python train.py --n_layer=25 --d_model=64 --n_head=2 --n_kv_head=2 --head_dim=32 --d_mlp=256 --vocab_size=1830 --activation="squared_leaky_relu" --norm="rmsnorm" --norm_place="pre" --norm_eps=1e-06 --positions="rope" --rope_base=1020.0 --rope_fraction=0.25 --qk_norm=false --attn_scale=0.177 --bias="all" --tie_embeddings=false --parallel_block=false --extras=["shifted keys", "gated attention", "value residuals", "skips across layers", "capped logits"] --init="uniform" --init_std_qkv=0.0663 --init_std_o=0.0 --init_std_up=0.0663 --init_std_down=0.0 --optimizer="adamw" --lr=0.00494 --beta1=0.9 --beta2=0.98 --weight_decay=0.088 --lr_head=0.00921 --warmup_steps=259 --schedule="cos" --final_lr_fraction=0.0 --batch_tokens=16384 --seq_len=256 --doc_mask=true --train_tokens=118500000 --steps=7233 --dataset="wikipedia_en"
Each number is 128 + 24 x the weight over the matrix's rms, rounded and kept within 0 to 255. Layers, rows and columns count from 0.

# layer 4 attention output (transposed), 64x64, rms 0.18, rows 20-40, columns 0-63
[[141 101 132 126 143 110 152 133 160 143 110 177 140 137 145 128 103 103 139  62 164 123 127 137 110 109 156 113  99 160 156 130 123 136 115 132 109 138 110 135 129 128 146  95 126 138  92 100 106 160 116 114 133 143 107 179 148 183  64 106 116 127 164 151]
 [125 135 126 153 117 138  93  86 132 126 120 135 106 159 124 127 120 139 105 113 135 106 180 113 174 118 136 137 108 165 128 120 176  93 125 143 145 146 143 130 137 134 151 102  56 141  98 141 141 108 159 154 121 125 164 174 164 155 101 155 114 101 144 142]
 [146 136 152 117 142  86  68 106 104 147 114  76 117 138 140 143 132 122 130 193  77 133 136 139 132 143 135 126 105 110  91 131 110 135 140 108 157 113 132  99 145 162 139 175 106 120 129 154 128 156 109 153 100 177 119 105 139 122 212 178 114 143  90 102]
 [129 108 137 149 141 124 147 105 128 128 115 171 139 132 134 120 121 133  65 106 134 102 130  99 150 164 125 154 109 151 157 149 159 105 102 117 128 162  95 138 141 110 133 126 120 104 135 112 127 129 126 136 116 138 109  89 155 100  82 113 105 147 116 196]
 [117 198 147 100 189 143 104 101 154 106 132 145 120 123 104 137 114 141 113 147 114 145 118 116  98 139 166 132 125 119 135 136 139 128 139 190 127 101 127 164 132 118 142 143 117 106  98 123 165 167 138 158 110 162 137 127 117 119 144 112 117 135 102 102]
 [154  86 122 144 145 145 169 158 146 148 124 120 121 141  99 129 110 162 102 105 169 139  79 153 107 115 119 109 152 136 120 116 160 113 134 132 159 147 146 124 117 117 114 110 148 136 169 110 134 119 104 111 143 125 130 189 149  99  87 120  97 141 142 158]
 [123 120 120 130 161 139 143 114 129 137 123 171 145 121  86 148 126 173 126 135 130 137  65 103 116 112 153 122 168 100 125 110 149 122 143 185 117  98 144 128 120 153  99 119 113 115 126 110 139 163  95 123 157 142 123 122  96 120 136  84 158 116 135 160]
 [140 120  97 147 114 132 201 168 136 119  99 148 150 166 113  98 119 117 149 132 137 104 138 130 114  98 101 138 160 125 145 130 117 104 112 150 137 117  78 129  85  89 129 137 125 120 115 125 132 140 131 118 167 141  87 140 166 159 114 143  99 130 150 135]
 [120 124 146 125  91 124 106 170 175 153 178 129 127 117 128 137 127 154 131 135  73 112 148 157 145 123 129 128 111  92  96 103  82 127 172 122 103 123 168 116 156  98 122 150 133 128 129 126 126 158 123 128 145 124 117 105 131 126 118 105 130 175 100  84]
 [108 120 135 144  82 125 110 135  92 148 120 120 109 152 107 150 129  88 147 123 171 134  91  99 108 166 124  73 134 147 126 174 153 123 147 135 129 128 102 127 137 121 142 104 130 105 143 137  92 161 156 149 146  92 143 110 123 123 100 134  86 133 121 118]
 [133 160 142 134 131 122 154 123 116 104 104 103 118 134 156  71 143 111 160 122 123 119 183  70 102  94 124 126  77 129 128 128 133 111 116 118 115 156 147 134 125 130 137 150 132 140 127 151 101 126 107 134 114 151 126 108 115 125 134 170  98 128 128 118]
 [130 156 173 127 158 105 129 149 133 152 137 127 135 115 107 130 130 123 139 134  71 109 148 128 157 138 119 143 118 121 132 151 133 129 126 126 113 119 112 108 138 104 140 152 128  92 128 120 100 173 130 167 110 143 114 100 128 144 189 121  90 153  81  97]
 [200 137  98 139 124 107 142 113 124 127 116  81 134 105 107 162 102  67 116 148 146 145 102  98 130 136  47 135 121 160 150 126  97 118 120 104 125 160 134 100 148 106  82 117 121 159 139 113 165 102 121 111 128  57 124  87 139 131 151 136 108 116 106 146]
 [176 141 143 118 140  98 160 100 170 155 148 110 118 106 151 166 145 128 129 152 155 132 165 156 141 125 114 147 132 171 133 176 121 130 116 128  78 146 112  84 131 112 134  94 156 159 140  96 146 138 137 150 109 113 116 143 135 116  92 113 183 155 144 105]
 [101 129 103 141 147 143 121 162  72 107 100 139 161 162 162  82 128 188 140 148  90  84  88 139 153 158 147 114  88  30 174 124 138 133 115 110 188 100 164 156 113 133 133  80 168  66 130 112  86 175 113 102 145 173 136 145 139 137 146 132 168  87 154 131]
 [133 117  94 141 169 131 131 157 150 114  95 111 106 107 136 127 168 114 121 112 166 102 181 139 142 161 138 158 107 116 136 115 136 107  94 101 114 140 118  98 127 131 122 128  92 142 126 131 125  99 123 129  79 110 141 147 173 140 132  85 116 129 109 108]
 [ 66 137 153 123  72 144 120 116 122 141 146 146 123 187 116 108  77 174 142 125  80 117 103 120 114  94 164  97 144 121 116 139 159 126 152 143 121 132 124 135 146 135 158 146 137 117 152 118 106 139 139 107 150 175 107 118  97 124 155 166 138 133 149 145]
 [146 152 122 122 123 110 166  80  96 128 173 163 141 166 145 137 119 155 115 135 120 164 147  89  73 127 138 107 110 117 136  70 113 154  98 173 150 120 125 143  86 122 100 115 160 115 137  85 139 120 121 135 172 143 106 134 128 167 126 161 157 145 150 125]
 [137 110 153 125  89 147 125 197 169 139 118 160 117 107 163 116 139 108  82 133 147 124 155 141 129 197  96 115 100 128 131 146 146 130  91 126  90 148 126 101 157 143 130 152 106 135 107 135  84 140 114 147 123 117 148 123 150 133 119  99  88 132 109  94]
 [183 132 123 123 182 131 163 134 122  94  85 128 136 106 177 130 157 104 130 127 185 139 160 133 134 161 116 147 115 125 146 110 122 134 105 115 136 118 137 120 112 123  99 114 121 121 111 112 139 124 116 152  88 105 153 150 149 135 107 100 121 126 126 103]
 [134 159 126 168 179 125 121 126 162 164 114  96 125  54 148 159 128 139  83 188  97 107 151 118  52 184 120 112  78 113 146 135 137  95 125 100 125 154 165  90 127 141 105 129  73 100 156 105 121 186 113 122 142  98 175 106 129 149 148 113 147 144  72 121]]
# layer 4 attention value, 64x64, rms 0.183, rows 21-40, columns 0-63
[[144 132 157 151 123 136 128 154 138 153 132 127 115 120 128 171 125 151 141 159 129 130 119 165 135 146 129 172 110 165 184 105 127 151 104 111 131 175 118  94 108 103  78 153 211  67  82  92 146 126 147 182 179 131  88 175 137  80  84 107 141 144 132 113]
 [108  91 155 154 117 136 104 160 145 105 141  84 214 140  96  97 143 113 146 145 132 132 122 122 135 136 125 117 153 113 127 113 115  98 136 145 124 120 128 126  89 115 154 134 202  93 123  71  96 106 145 133 157 134 125 135 161  99 140 119 133 162 109 173]
 [127 148 143 147 118 106 138 141 121 138 147 120  81 123 134 151 152 153 115 163 145 130 113 135 103 109  97 130 124 125 145 100 116 142 118  99 135 117 159 148 140 125  85 148 136 165  93 129 123 148 141 162 144 119 132 125  98 165 114 116 119 126 103 111]
 [113  98 124 103 128 120 130 140 120 137 134  93 112 136 145 146 116 127 149 151 154 140 137 127 125 179 106 109 141 152 119 121 131  88 136 123  98 129 158 116 134 124 112 145 192  94 127  96  91 131 128 172 156 147 129 113 108 138 126 109 119 121 100 121]
 [137 151  96 142 158 114 160 115  78 155  99 160  94 124 136 127 130 167 109  75 123 126 128 145 125  82  91 148 137 107 126 121 161 152 151 121 143 120 123 132 159 119 118  90   8 164 165 168 110 123  83 114  84 129 155 117 127 126 112 104  91  83 156 114]
 [138 150 150 124 107 134 134 139  89 166 128 116  91  95 170 147 120 127 105 107 133 125 134 102 112 151 110 111 108 142 134 147 161 159 117 150 134 133 142 139 147 145 145 122 145 106 104 176 151 126 159 126 100 131 140 104 116 120 147 117  88  96 105 107]
 [111 184 118 129 139 106 120 100 103 117 103 124 123  90 133 143 100 155 105 111 126 156 128 141  75 144 154 135 128 118 164 180 152 154 127 106 112 123 134 104 170 149  81  95 136 158 136 168  77 175 105 102  79 130 108 129 123 139 123 122 150 165 128 140]
 [128 139 102 125 144 142 120  46 126 105 112 143 160 158 103 180 111 130 135 117 124 125 133  84 131 147 114 130 154 107  78 127  89 109 132 108 116 112 120 118 102 142 146 117 132 114 175 172 222 125  88 100 126 145 132 130 136 137 144 107 131  97 109 138]
 [170 124 172 115 108 146  98 130 116 130 142 120 144  67 126 115 139 134 103 139 107 113 122 181 131 108 131 145 102 158 136  86 160 139 124 108 139  82 163 134 117 139 116 161 109 148  86 110 112 115 152 147 144 129 150  89  98 154 124 155 145 176 118 117]
 [131 132 143 157 113 136 143 126 164 125 132 103 153 175  87 125 102 139 153 147 103 128 125 146 132 172 128 110 144 160 122 143  97 134  99 103 136 124 118 109 110 141 141 133 154  86 107  97 112  88 163 144 152 136  87 162 142 122 175 133 143 146 128 131]
 [ 85 113 109 120 122  94 120 130 138 125 136  84 181 152 139 132 127 124 146 116 144 145 124 105 112 132  90  64 156 120  97 134  85 104 145 141 120 114 152 125 113 148 133 133 154 130 138 131 100 130 119  83 141 135 140 122 150 116 162 126 150 129 112 142]
 [166 117 119 125 121 120 151 125 118  96 144 133 114 134 146  94 132 129 108 123 157 141 137 174 135 127 120  95 111 138 127 122  75 117 134 119 138 133 134 161 106  97 137  88 150 117 140 136 158 148 144 150 145 156 109 159 206 104 130 137 150 164 165 116]
 [142 118 107 137 142 159 157 100  99 139 134 130 161 124 138 125 106 142 115 100 162 152 101 143 112 149 136 111 132 124 135 126 108 143 152 136 174 115 162 163  91 116 144  74 174 130 119 125 133 124 157 115 121 167 120 150 193 137 111 109 123 112 146 145]
 [ 95 130 129 143 154 134 114 150 141 128 111 101 131  97 100 144 150 109 142 123 106 113 131  98 137  96 116 160 137 138 146 133 194 126 106 138 107 123 105  67 156 159 113 155 118 139 115 136  98 129 112 122  98 117 164  90  76 138 122 130  89 127  81 133]
 [147 125 121 133 126 119 161  93 140 131 123 141 107 184 137 152  90 153 135 142 173 139 114 140 161 114 129 115 134 147 132 109 129 146 120 113 145 151 117 156  98 106 124 146 132 156 132 120 139 154 100 120 156 130  98 148 146 111 110  97 157 148 137 135]
 [127 129 127 122 149 163 132 140 104 124 136 109 143  89 126 144 153 105 158 122  96 119 137 104 114 127 133 123 123 120 131 123 129 126 132 143 101  97 152 114 139 166 129 112 121 129 124 128 118 102 132 126 100 113 126 113  97 131 119 128 117  96  97 126]
 [ 81 134 131 141 145 100  92 154 156 164 128 125  89 109 132 120 145 124 146 107 107 149 132 118 140  78 104 148 136 114 117 134 147 143 124 174 127 220 122 141 145 128 136 167 129  84 141 120  79 104 120 123 131  86 197 109 104 179 121 121  99  99 148 140]
 [169 126 115 116 139 171 162 109 106 117 135 126 122 130 136 138 107 144  92 126 169  85 105 131 102 120 169 103  95 172 142 130 114 143 144 111 139 112 113 127 104 120 146 124 125 173 136 122 160 166 143 119 151 150 112 129 150 123 106 121 153 157 107 118]
 [117 129 126 136 126  89 132 111 144 128 120 134 123 150 119 123 105 157 103 130 158 139 113 147 140 135 138 135 124 143 126 110 149 145 114 129 165 155 116 139 123 105 132 139 147 119 125 136 120 140 144 143 145 134 127 124 149 157 139 125 115 140 149 121]
 [152 105 107 119 144 146 213  97 127 111 124 105 101 137 107 143 128 107 118  79 152 122 117 109 100  81 112 108 109 127 179 172 120  89 158 132 136 110 124 116 156 146 122 109 129 126 158 133  84 124 132 129 134 152 106 152 177  90 111 154 108 114 125 125]]
# layer 4 attention query, 64x64, rms 0.181, rows 32-63, columns 0-63
[[139 134 142 130 104 138 128 136 125 122 141 133 113 149 134 128 155 124 134 111 112 156 143 118 127 146 136 166 155 139 118 115 128 140 118 135 139 107 127 118 121 162 111 143 119 125 123 109 104 116 118 134 128 104 123 117 114 145 131 162 141 122 139  95]
 [164 139 168 125 137 138 122 111 157 204 127 134  97 170 111 128  97 166 186 140 142 122 135 141  82 191 134  93 127 133 136 124  86 102 142 117  92 133 100  65 137 133 119 110 147 128 133  82 152 124  89 144 157 125 113 153 136 137 153 121 128 143 133  79]
 [ 95 105  82  95 150 164 103 115  80 142 112 160 166 130 169 138 144 124 113 124 142 105 117 115 176 111 115 170 156 122 112 187 140 161 121 113 179  83 140 164 116  97  99 125 127 152  64 162  89 177 172 114  98 164 141 108 136 142 109 144 143 136 147 141]
 [150  64  93 142  53 145 106 127 177 137 184  71 123  41 163 175 114 104 119 166 169  97  82 108 152  25 121 168  84 157  77 129 162 172  65 183 210 176 173 224 122 168 174 150 161 127  66 157 142 156 214  91  96 172 146 106 127 129 109 121 179 159  64 163]
 [ 98  40  68  77 135 158 103 143  82 153 138  77 122 105 211  92 144  56 112 135 174 152 155 164 174 107  73 138  93 138 143 136 115 223  22 157 147 139 116 154 138 166  98 102 149 134 120 142 178 123 145 137  58 173 172  71 125 129 110 129 143 162 139 114]
 [162 190 176 124 102 106 151 115 178 154 146 131 137 137 102 114 105 149 127  90 120 116 126 138  99 182 149 107 163 147 108 101  77  61 135 116  66 100 142 101 147 164 149 133  88 120 182  75 128  68 104 167 175 118 113 152 107 144 119 173  84 105 115  85]
 [129 162 144  94 198 163 108 127  80 138  87 169 123 204 140  89 130 142 147 105 123 142 169 133 114 190 128 109 153 132 146 153 116  96 164  81  82  86 100  54 101  86  88  83 110 140 147  88  92 134  65 167 136  68 122 142 110 158 129 137  82 123 169 113]
 [112 118 112  96 153 152 118  95  97 146 124 154 144 147 143 156 135 102 129 155 152 137 128 138 165 122 115 175 123 129 130 156 114 128 123 129 156 107 118 149 139 123 101 135 126 135  93 181 122 133 154 110 105 173 139 103 127 142 136 148 140 163 127 112]
 [160 114 104 126 135 133 108 156 165 163 130  94  90  92 141 163 186  79 160 127 155 128 128 135 160 136 103 135 117 162 137 111 122  84 124  88  71 157 116  97 153 122 113 116 111 169  96 128 119 154 113 162 120 130 119 168 141 141 112 127 149 119 141 103]
 [150 131 133 137 119 101 147 124 140 175 147 101 130 127 113 114 107 138 113 112 112 146 107 130  87 139 119  96 187 138 101 118 177 150 155 125 130 120 163 136 174 146 161 134 138 105 124 163 109  72 165 145  94 122 116 140 158  89  94 133 108 140 117 158]
 [119 119 143 171 131 120 141 146 142 149 130 121 125 129  84 121  89 143  81 129 116 141 131 113 128 117 122  95 184 118 118 129 143 136 170 124 121 134 160 141 174 131 148 149 142  94 103 146 114 113 150 134 115 142 135 122 134 119  92 121 105 153  82 146]
 [143 155 161 151  93 143 144 164 156 118 145 104  99 102 126 104 103 143 132 107  98 138 130 115 109 111 138  87 118 115 134  86 150 105 132 138 107 149 150 124 137 146 176 124 122 109 152  77 137 118 102 120 153  76 116 143 115 129 107 111 123  98 110 138]
 [122 143 142 130 109 155 114 137 130 130 124 140 126 105 131 141 123 172 136 103 125  81 155 129 197 107 117 144 123 156  93 102 124 122 142 112 109 124 147 134 138 146 114 116 155 156 127 119 122 148 105 125 134 114 114 131 140 103 139 125 156 138 114 102]
 [128 114 104 116 107 115 134 115 127 148 126 140 120 175 138 124 119 105 110 111 136 119  83 119 104 136 126 136 120 149 137 130 144 103 117 132 130 101 114 122 148  98 160 125 108 128 116 120 116 118 120 163 154 138 138 123 118 147 121 147 123 124 147 151]
 [123 132 129 128 134 121 121 148 129 131 141 117 145 138 139 102 113 112 133  87 183 129 139 141 128 149 126 126 134 136  95 131 182 135 127 133 122 127 175  96 123 138 115 126 151 165 137 123  99 132  88 125 110  91 128 163 152 116 153 132 122 153 125 101]
 [126 127 169 108 110 134 103 113 112 140 150 123 107 158 144 114  80 126 112 100 188 141 116  85 122 155 111  99 103 110  81 172 174 153 148 188 145  99 134 130 146 126 144 128 126 138 120 140  68 109 110  97 111 125 113 151 151 134 131 134 120 148 131 126]
 [117 132 132 145 113 167 136 141 139 136 132 138 147  92 125 123 134 146 135 114 101 119 154 108 142  93 109 115 146 132 125 103  93 154 124 119 131 152 151 143 112 153 132 119 138 135 130 110 156 139 119 115 115 123 121 139 127 112  99 120 158 117 117  99]
 [101 132  93 155 158 104 143 155 121 108 102  90 146 142 112 137 151 100 107 142  92 160 132 135  90 144 154 108 133 103 173 116 149 133 129 118 149 163 159 109 130  97 131 138 126  79 118 122 144 134 142 103 146 140 148 134 107 134 177 120 130 128 132 115]
 [145 111 110 125 132 103 113 120 143 120 123 139 134 150 112 126 123  96 113 104 114 124  99 157 125 142 137 140 113 149 111 126 158 121 106 115 125 116  97 119 134  83 134 121 124 101  99 129 115 125 121 180 145 144 152 118 120 148 131 139 121 134 153 150]
 [ 95 137 156 127  88 142 125 105 115 139 131 160 133 115 123 118  80 162  95 102 123  80 138 107 200 100 106 143 136 143  97 122  97 110 148 128 125 101 131 145 133 135 135 138 141 130 132 101 131 122 111 153 148 124 127  85 119 158 112 121 131 118  86 146]
 [112 159 130 157 105 152 101  95 128 151 130 122 125 120 104 144 134 145  95 150  98 136 152  82 133  98  84 110 162 154 116  97 117 135 141 118 111 125 139 147 155 145 152 170  99 104 113 150 135 110 152 121 116 132 107  92  97  76 114 120 143 109 108 145]
 [157 130 154 136 124 135 121 144 136 128 137 135 120 101 125 146 143 164 160 117 135 125 143 152 165 133 120 136 137 128 113 123 135 108 139 129 112 127 156 137 133 155 122 112 121 156 152 133 141 123 118 127 120 118 117 146 170  91 110 111 128 150 122 137]
 [156  94 134 136 123 113 137 156 149 169 117 124 136 111 118 111 130 129 150 132 121 113 126 126 113 127 114 138 133 139 131 126 108  99 130 117 101 112  91 142 165 151 160 120 111 159  99 138 147 134 163 136 107 182  93 129 138 151  57 144 132 118 126 135]
 [112 142 128 136 141 124 147 169 118 110 121  93 104 108 125 119 113 140 117 171 125 140 159 134 108 149 160 110 135 125 118 109 158 149 141 119 128 129 168 108 159 153 115 137 140 123 135 137 118 139 128 106 123 116 113 151 135 117 159 152 115 129 101 122]
 [189 129 125 100 129 116 127 105 123 165 159 134 107 151 173 159 117 151 192  94 133 108  87 154 112 120 147 145 144 125 106 124 122 109 108 126 137 105 114 152 132 139 142  77 129 153 147 147 126 110 145 156 106 115  99 153 150 111  93 127 123 106 151 162]
 [146 145 139 114 138 142 113 122 112  97 138 137 103 120 167 146 171 124 160 139 147 141 134 148 136 143 141 136  76 106 131 133 125 133 125 142 137 147 106 127  85 140  98 120 108 151 143 125 126 131 103 124 142 105 143 147 136 125 160 127 127 130 143 116]
 [ 90 139 110 168 126 118 144 147 114 130 109 118 163 113  84 144 145 156 114 126  79 123 130 100 119 109 111  95 166 110 147 114 103 153 150 119 144 155 151 154 141 133 153 147 139  94 129 139 149 117 175 131 126 151 126 106 122 102 117 103 134 127 125 128]
 [113 140 128 123 163 136 133 110 113  95 129 112 142 129 143 114 152 126 149 177 134 161 156 154 103 139 156 118 125  98 167 150 139 166 120 148 158 155 135 113  83 133  98 142 127 121 163 170 127 120 141  82 107 108 135 125 136  70 201 113 128 148 137  94]
 [142 108 102 131 112 104 137 103 135 169 136 136 140 150 131 145 119 122 118  73 113 123  86 121 124 130 120 138 148 131 112 120 133  87 125 126 133 109 127 139 134  92 151 124 142 108 120 121 150 102 148 173 117 143 144 129 109 154  66 131 118 109 142 166]
 [130 101 125 132 125  95 146 141 146 140 134 102  99 102 127 126 132 103  89 131 136 144 124 107 140 132 110 125 132 139 127 109 153 103 148 116  73 118 134 106 161 129 132 130  96 122 114 117 120 121 108 160 144 112 139 154 120 168 103 140 103 123 100 150]
 [100 160 142 139 140 120 132 163 110  83 117 118 114 115 129 114 116 161 122 147 112 132 156 131 113 114 156  91 134 105 132 124 145 139 143 148 142 141 172 119 105 148 106 139 142 117 153 136 133 114 120 101 139 112 135 143 129 103 169 101 105 128  71 139]
 [139 155 138 122  92 180 120 150 119 118 124 126  73 123 167 134  97 182 154 115 105 105 144 108 107  94 151  89 109 123  99 120 123 156 110 131 153 146 151 131 117 165 158 112 154 126 146  95 139 140 132  88 118 118  94 144 137 107 131 122 156 105 136 113]]
# layer 4 attention key, 64x64, rms 0.172, rows 32-63, columns 0-63
[[ 88 183 199 206 123 138 112 155 114  99  73 148 116 131 108 115  78 180 160 142 114 136 166 144 127 117 170 139 170 111 130 151 172 132 192  81  94 150 154 102 118 117 140 144 119  89 121 115 129 177  99 126 121 113 120 170  88 140 109 116 111 118 134 103]
 [ 66 158 174 162 160 158 146 183  71 109  69 151 132 133 120 159 124 168 162 116  96 160 180 125 148 106 125 114 154 107 110 150 149 154 180  76  82 152 129 120  87 142 187 119 105 101 146  70 115 134  88  72 104 122 110 183 104 141  92  79 151 123 130  96]
 [132 153 149 163 144 144 135 159 122  89  99 136 127 137 121 159  88 161 151 132 115 114 138 152 133 101 150 148 148  90 124 138 160 149 150 113 107 133 124 115 125 122 136 149 109  92 101 123 123 173 106 115 119 142 121 154 133 114 133 124 132 148 128 118]
 [124 116 135 123 106 144 113 150 125 151 150 133 139 143 145 129 135 122 122 155 129 152 132 124 114 123 127 163 126 146 108 115 145 145 118 149 150 146 135 132 132 139 118 161 141 140 123 124 140 114 114 148 121 129 140 112  95 144 116 149 122 134 104 126]
 [183 107 105  96 108 106 126 110 173 144 141 117 135 126 127 153 155 126  98 143 146  96  73 139 124 147 109 126  91 156 153 110 157 121 109 129 153 139 130 131 144 119 141 108 129 155 142  82 129 123 167 131 143  96 137 157 163 124 128 125 148 167 147 138]
 [101 159 145 139 131 140 131 130 106 139 119 125 131 139 138  97 129 143 101 117 121 148 160 105 132  96 116 117 144 117 133 152 148 133 128 113 125 136 154 111 122 131 146 125 109 122 158 105 151 117 112 116 112 126 119 162 109 150 119 109 147 106 148  93]
 [104 153 144 154 176 106 182 134 109  99  80 135 123 123 116 145 113 156 143  92  87 122 148 104 125 127 133  95 160  81 138 120 122 100 172  79  88 132 129 142 119 124 161 106 106  84 153  92 116 154 148  68 125 135 131 162 138 116 120  73 119  68 146 106]
 [ 88 197 187 174 178 127 155 174 103  82  17 177  95 152  94 132  74 196 169 117  70 139 190 103 112 103 164  51 188  30 159 135 150 144 190  39  73 134 129 147 118 113 163 113 102  79 145 113 124 176 118  88 135 126  89 170 142 126 132 100 125  70 184  83]
 [112 123 102 126 118  95 141 125 149 150 115 115 132 136 137 125 145 130 110 131 153 109 148 140 180 162  89  84 128 128 105 109 160 121 142 140  51 166 160 156 143 141 145 126 119  82 118 117  72 118 139 113 130 157 175 163 104 175 114 174 148 122 132 160]
 [145 128 150 140 108 151 116 154 163 116 138 121 104 106 110 140 132 107 112 168  96 132 139  93 125 147 188 182  66 105 201 154 162 129 108 104 146 141 108 115 148 150 141 139  93 149 109 135 133 166  97  84 137 117  88 123 102 122 111 181 124 107  81 128]
 [133 119 115 133  97 153 114 146 153 126 132 118 107 128 133 134  79 114 133 156 133 144 126  94  87 112 179 155 105 108 166 124 147 118 108 113 171 136 107 137 163 117 102 128 140 165 107 101 172 169  92  86 129 118 117 121 143 133 119 184 127 112 116 108]
 [132 114 139  90  83 130 101 109 111 134 184 100 142 123 144 124 156  91 139 128 103 160 145 137  96 115 150 167 115 189 140  96 122 121  87 152 142 142 146 130 126 147 131 124 135 162 150 113 167 100 134 164 114 120 121 122  97 127 129 153 133 108 113 125]
 [136 115 114 124 129 121 106 107 111 179 150 121 131 134 149 140 156 107 131  89 113 167 138  97 109 109 114 117 122 102 116 105 124 111 132 142 114 144 134 167 131 118 144 133 119 136 123 104 122 114 161 137 123 145 143 155 156 157 120 158  84  95 142 137]
 [137 153 143 146 119 153 124 145 133 118 123 107 132 110 138 107 138 152 146 142 120 107 139 157 127 110 130 174 156 138 119 155 123 152 158 158 119 122 137  96 129 146 117 132 116  85 128 149 140 139 133 157 142 110 119 132 124 109  93 116 146 145 142 134]
 [123 104 138 128 125  88 153 113 157 133 140 121 142 119 126 143 153  88 115 142  91 106 153 113 124 156 108 127  91 101 164 117 115 112 139 132 138 133 127 137  98 139 158 144 133 116 151  91 113 117 161 108 126 156 138 131 147 130 121 130 112  88  99 134]
 [128 120 172 153 115 107 110 157 152 107 130 121 146 123 113 183 139  98 149 169  86 111 160 123 115 116 146 168 133 114 151 115 103 144 165 118 147 158 122 117 108 154 154 109 122 104 138 122 214 157 131 123 114 103 133 122 137 117 110 117 156 125 107 133]
 [135 120 104 112 101 132 111 118  98 143 143 121 138 149 140 145 147 117 144  98 131 138 124 110 117 131 127 117 124 170 128  91 124  86 100 136 134 123 118 136 132 125 138 121 136 168 136 115 106 119 107 103 134 140 133 143 124 150 142 127  80 112 131 153]
 [127 107 105  70 139  91 159 113 135 127 114 133 116 144 139 109 100 138 126 157 167  68 102 125 127 152 108 135 131 125 145 124 119 115 120 120 140 105  97  89 141 115  94 158 136 171 132 123  92 113  73 149 141 138 153 106 116 109 154 119 116 141 143 118]
 [114 143 136 130 143 136 137 147 131 109 120 116 115  83 140  88 129 129 158 133 162 122 132 145 153 116 117 154 145 122 143 178 115 142 153 137 102 139 140 115 129 126 107 142 144  99 107 146 121 144 140 155 142 136 138 135 140 101 100 114 140 136 138 137]
 [138 126 125 138 138 169  74 128 102 162 154 115 138 135 137 104 131 112 152  86 110 169 114 133  68  63 154 152 145 124 122 102 142 145 129 144 154 132 129 163 128 118 126 112 130 127 113 128 164 164 164 123 119 126 107 158 158 144 118 123 133 111 151 126]
 [150 127 121 111 124 165  66 132 107 150 145 112 122 159 138 149 137 136 156 137 115 139  99  94  97 102 159 122 139 116 122 146 188 127 106 114 112 119  93 118 180 121 135 125 138 142 109 140 173 135 105  94 129 143  93 157 110 156 117 152 127 119 157 137]
 [147 110 135 145 116 124 118 104 133 120 134 122 120 121 115 129 143 115 100 117 136 162 149 110 144 153 136 112  95 115 113 108 124 117 103 135 123 131 121 146 135 138 139 126 109 143 133 120 138 125 157 120 120 126 137 139 148 144 137 196 128  83  92 132]
 [128 162 106 167 105 127 108 153 130 174  98 118  74 131 125 121 133 147 107 127 156 135 137 150 177 140 104 119 121 144  92 128 160 147 118 124 142 153 139 127 139 124 134 132 116  96  93 137 129 131  98  98 153 104 137 161 104 117 124 137 106 149  95 125]
 [109 104 140  89 129 112 148 127 160 157 120 125 124 150 138 116 116 108 100 162 105 123 136  96 116 148 113 132  85  74 150 128 128 125  99 115 142 140 115 140 123 107 130 148 115 138 147 107 122  87 118 116 117 133 130 110 118 136 153 125  99 109 132 117]
 [144 163 158 167 120 169 122 161 125 100 134 138 143  94  97 130 188 124  73 123 122 151 140 139 165 168 162 151 109 147 127 146 131 136 129 133 116 149 134 112 100 147 137 162  86  89 118 142  93 132 160 165 129  96  98 135 114 110 104 165 149 121  96 142]
 [133 106 140 116 135 103 146 111 124  86 133 145 134 125 102 140 126 126 113 109 139 130 141 136 165 151 119  98 134 126 110 106 113 121 134 145  94 121 167 130 103 136 125 112 143 116 174 141 139  99 163 156 119 141 139 112 127 146 134 123 151 132 128 149]
 [159 107  99 103 120 141 100 134 123 137 134 136 108 151 137 124 110 137 137 122 168 105  95 107 107 139 152 148 133 139 124 121 130  95 117 110 143  98  98 106 178 108 106 131 118 201  96 135 126 144  70 127 144 128 105 131 122 138 147 128 111 148 134 115]
 [130 106 139  98 156  85 162 123 132 102 110 174 132 140 110 159  97 126 118 152 104  92 123 112 155 173 126  75  92 102 165 138 133 114 116  86 128  77 105 137 115 124 129 118 143 155 153 120 100  92 119 117 134 138 113  82 127 110 165 118 121 121 116 111]
 [155 165 122 162 138 191 125 151 115  91 137  99 130 102 122 112 133 131 123 123 154 120 131 153 116 112 174 180 134 174 130 134 117 132 129 143 122 137 117 112 122 143 116 142 110 110 105 144 123 186 117 155 142 121 122 159 116 120  84 140 158 153 114 133]
 [123 114 121 129 119 149 142 133 164 145 136  82 136 140 135 116 102 104 118 138 134 140 149 141 121 130 143 148 120 105 135 118 144 149 110 140 113 155 139 152 134 148 123 123 123  87 137 123 150 154 141  94 117 119 126 145 121 157 128 161 147 132 132 134]
 [136  87 138  90 123 121 138  91 126 118 167 140 125 141 133 115 105 104 114 146 118 149 121 100  96 151 140 124 114 101 151 120 114 133 103 130 166 118  93 124 115 100 107 134 148 168 170  92 142 112 127 123 115 138 103 105 131 114 169 133 112 108 127 102]
 [127 143 166  97  97 144  84 113 110 142 161 133 155 144 125 122 194 135 129 123 101 153 128 121 111 121 115 163 135 155 111 110 111  82 106 147 117 137 118 121 114 118 132 149 130 166 172  90 132  80  99 175 129 129 135 114 104 131 128 119  94 124 119 154]]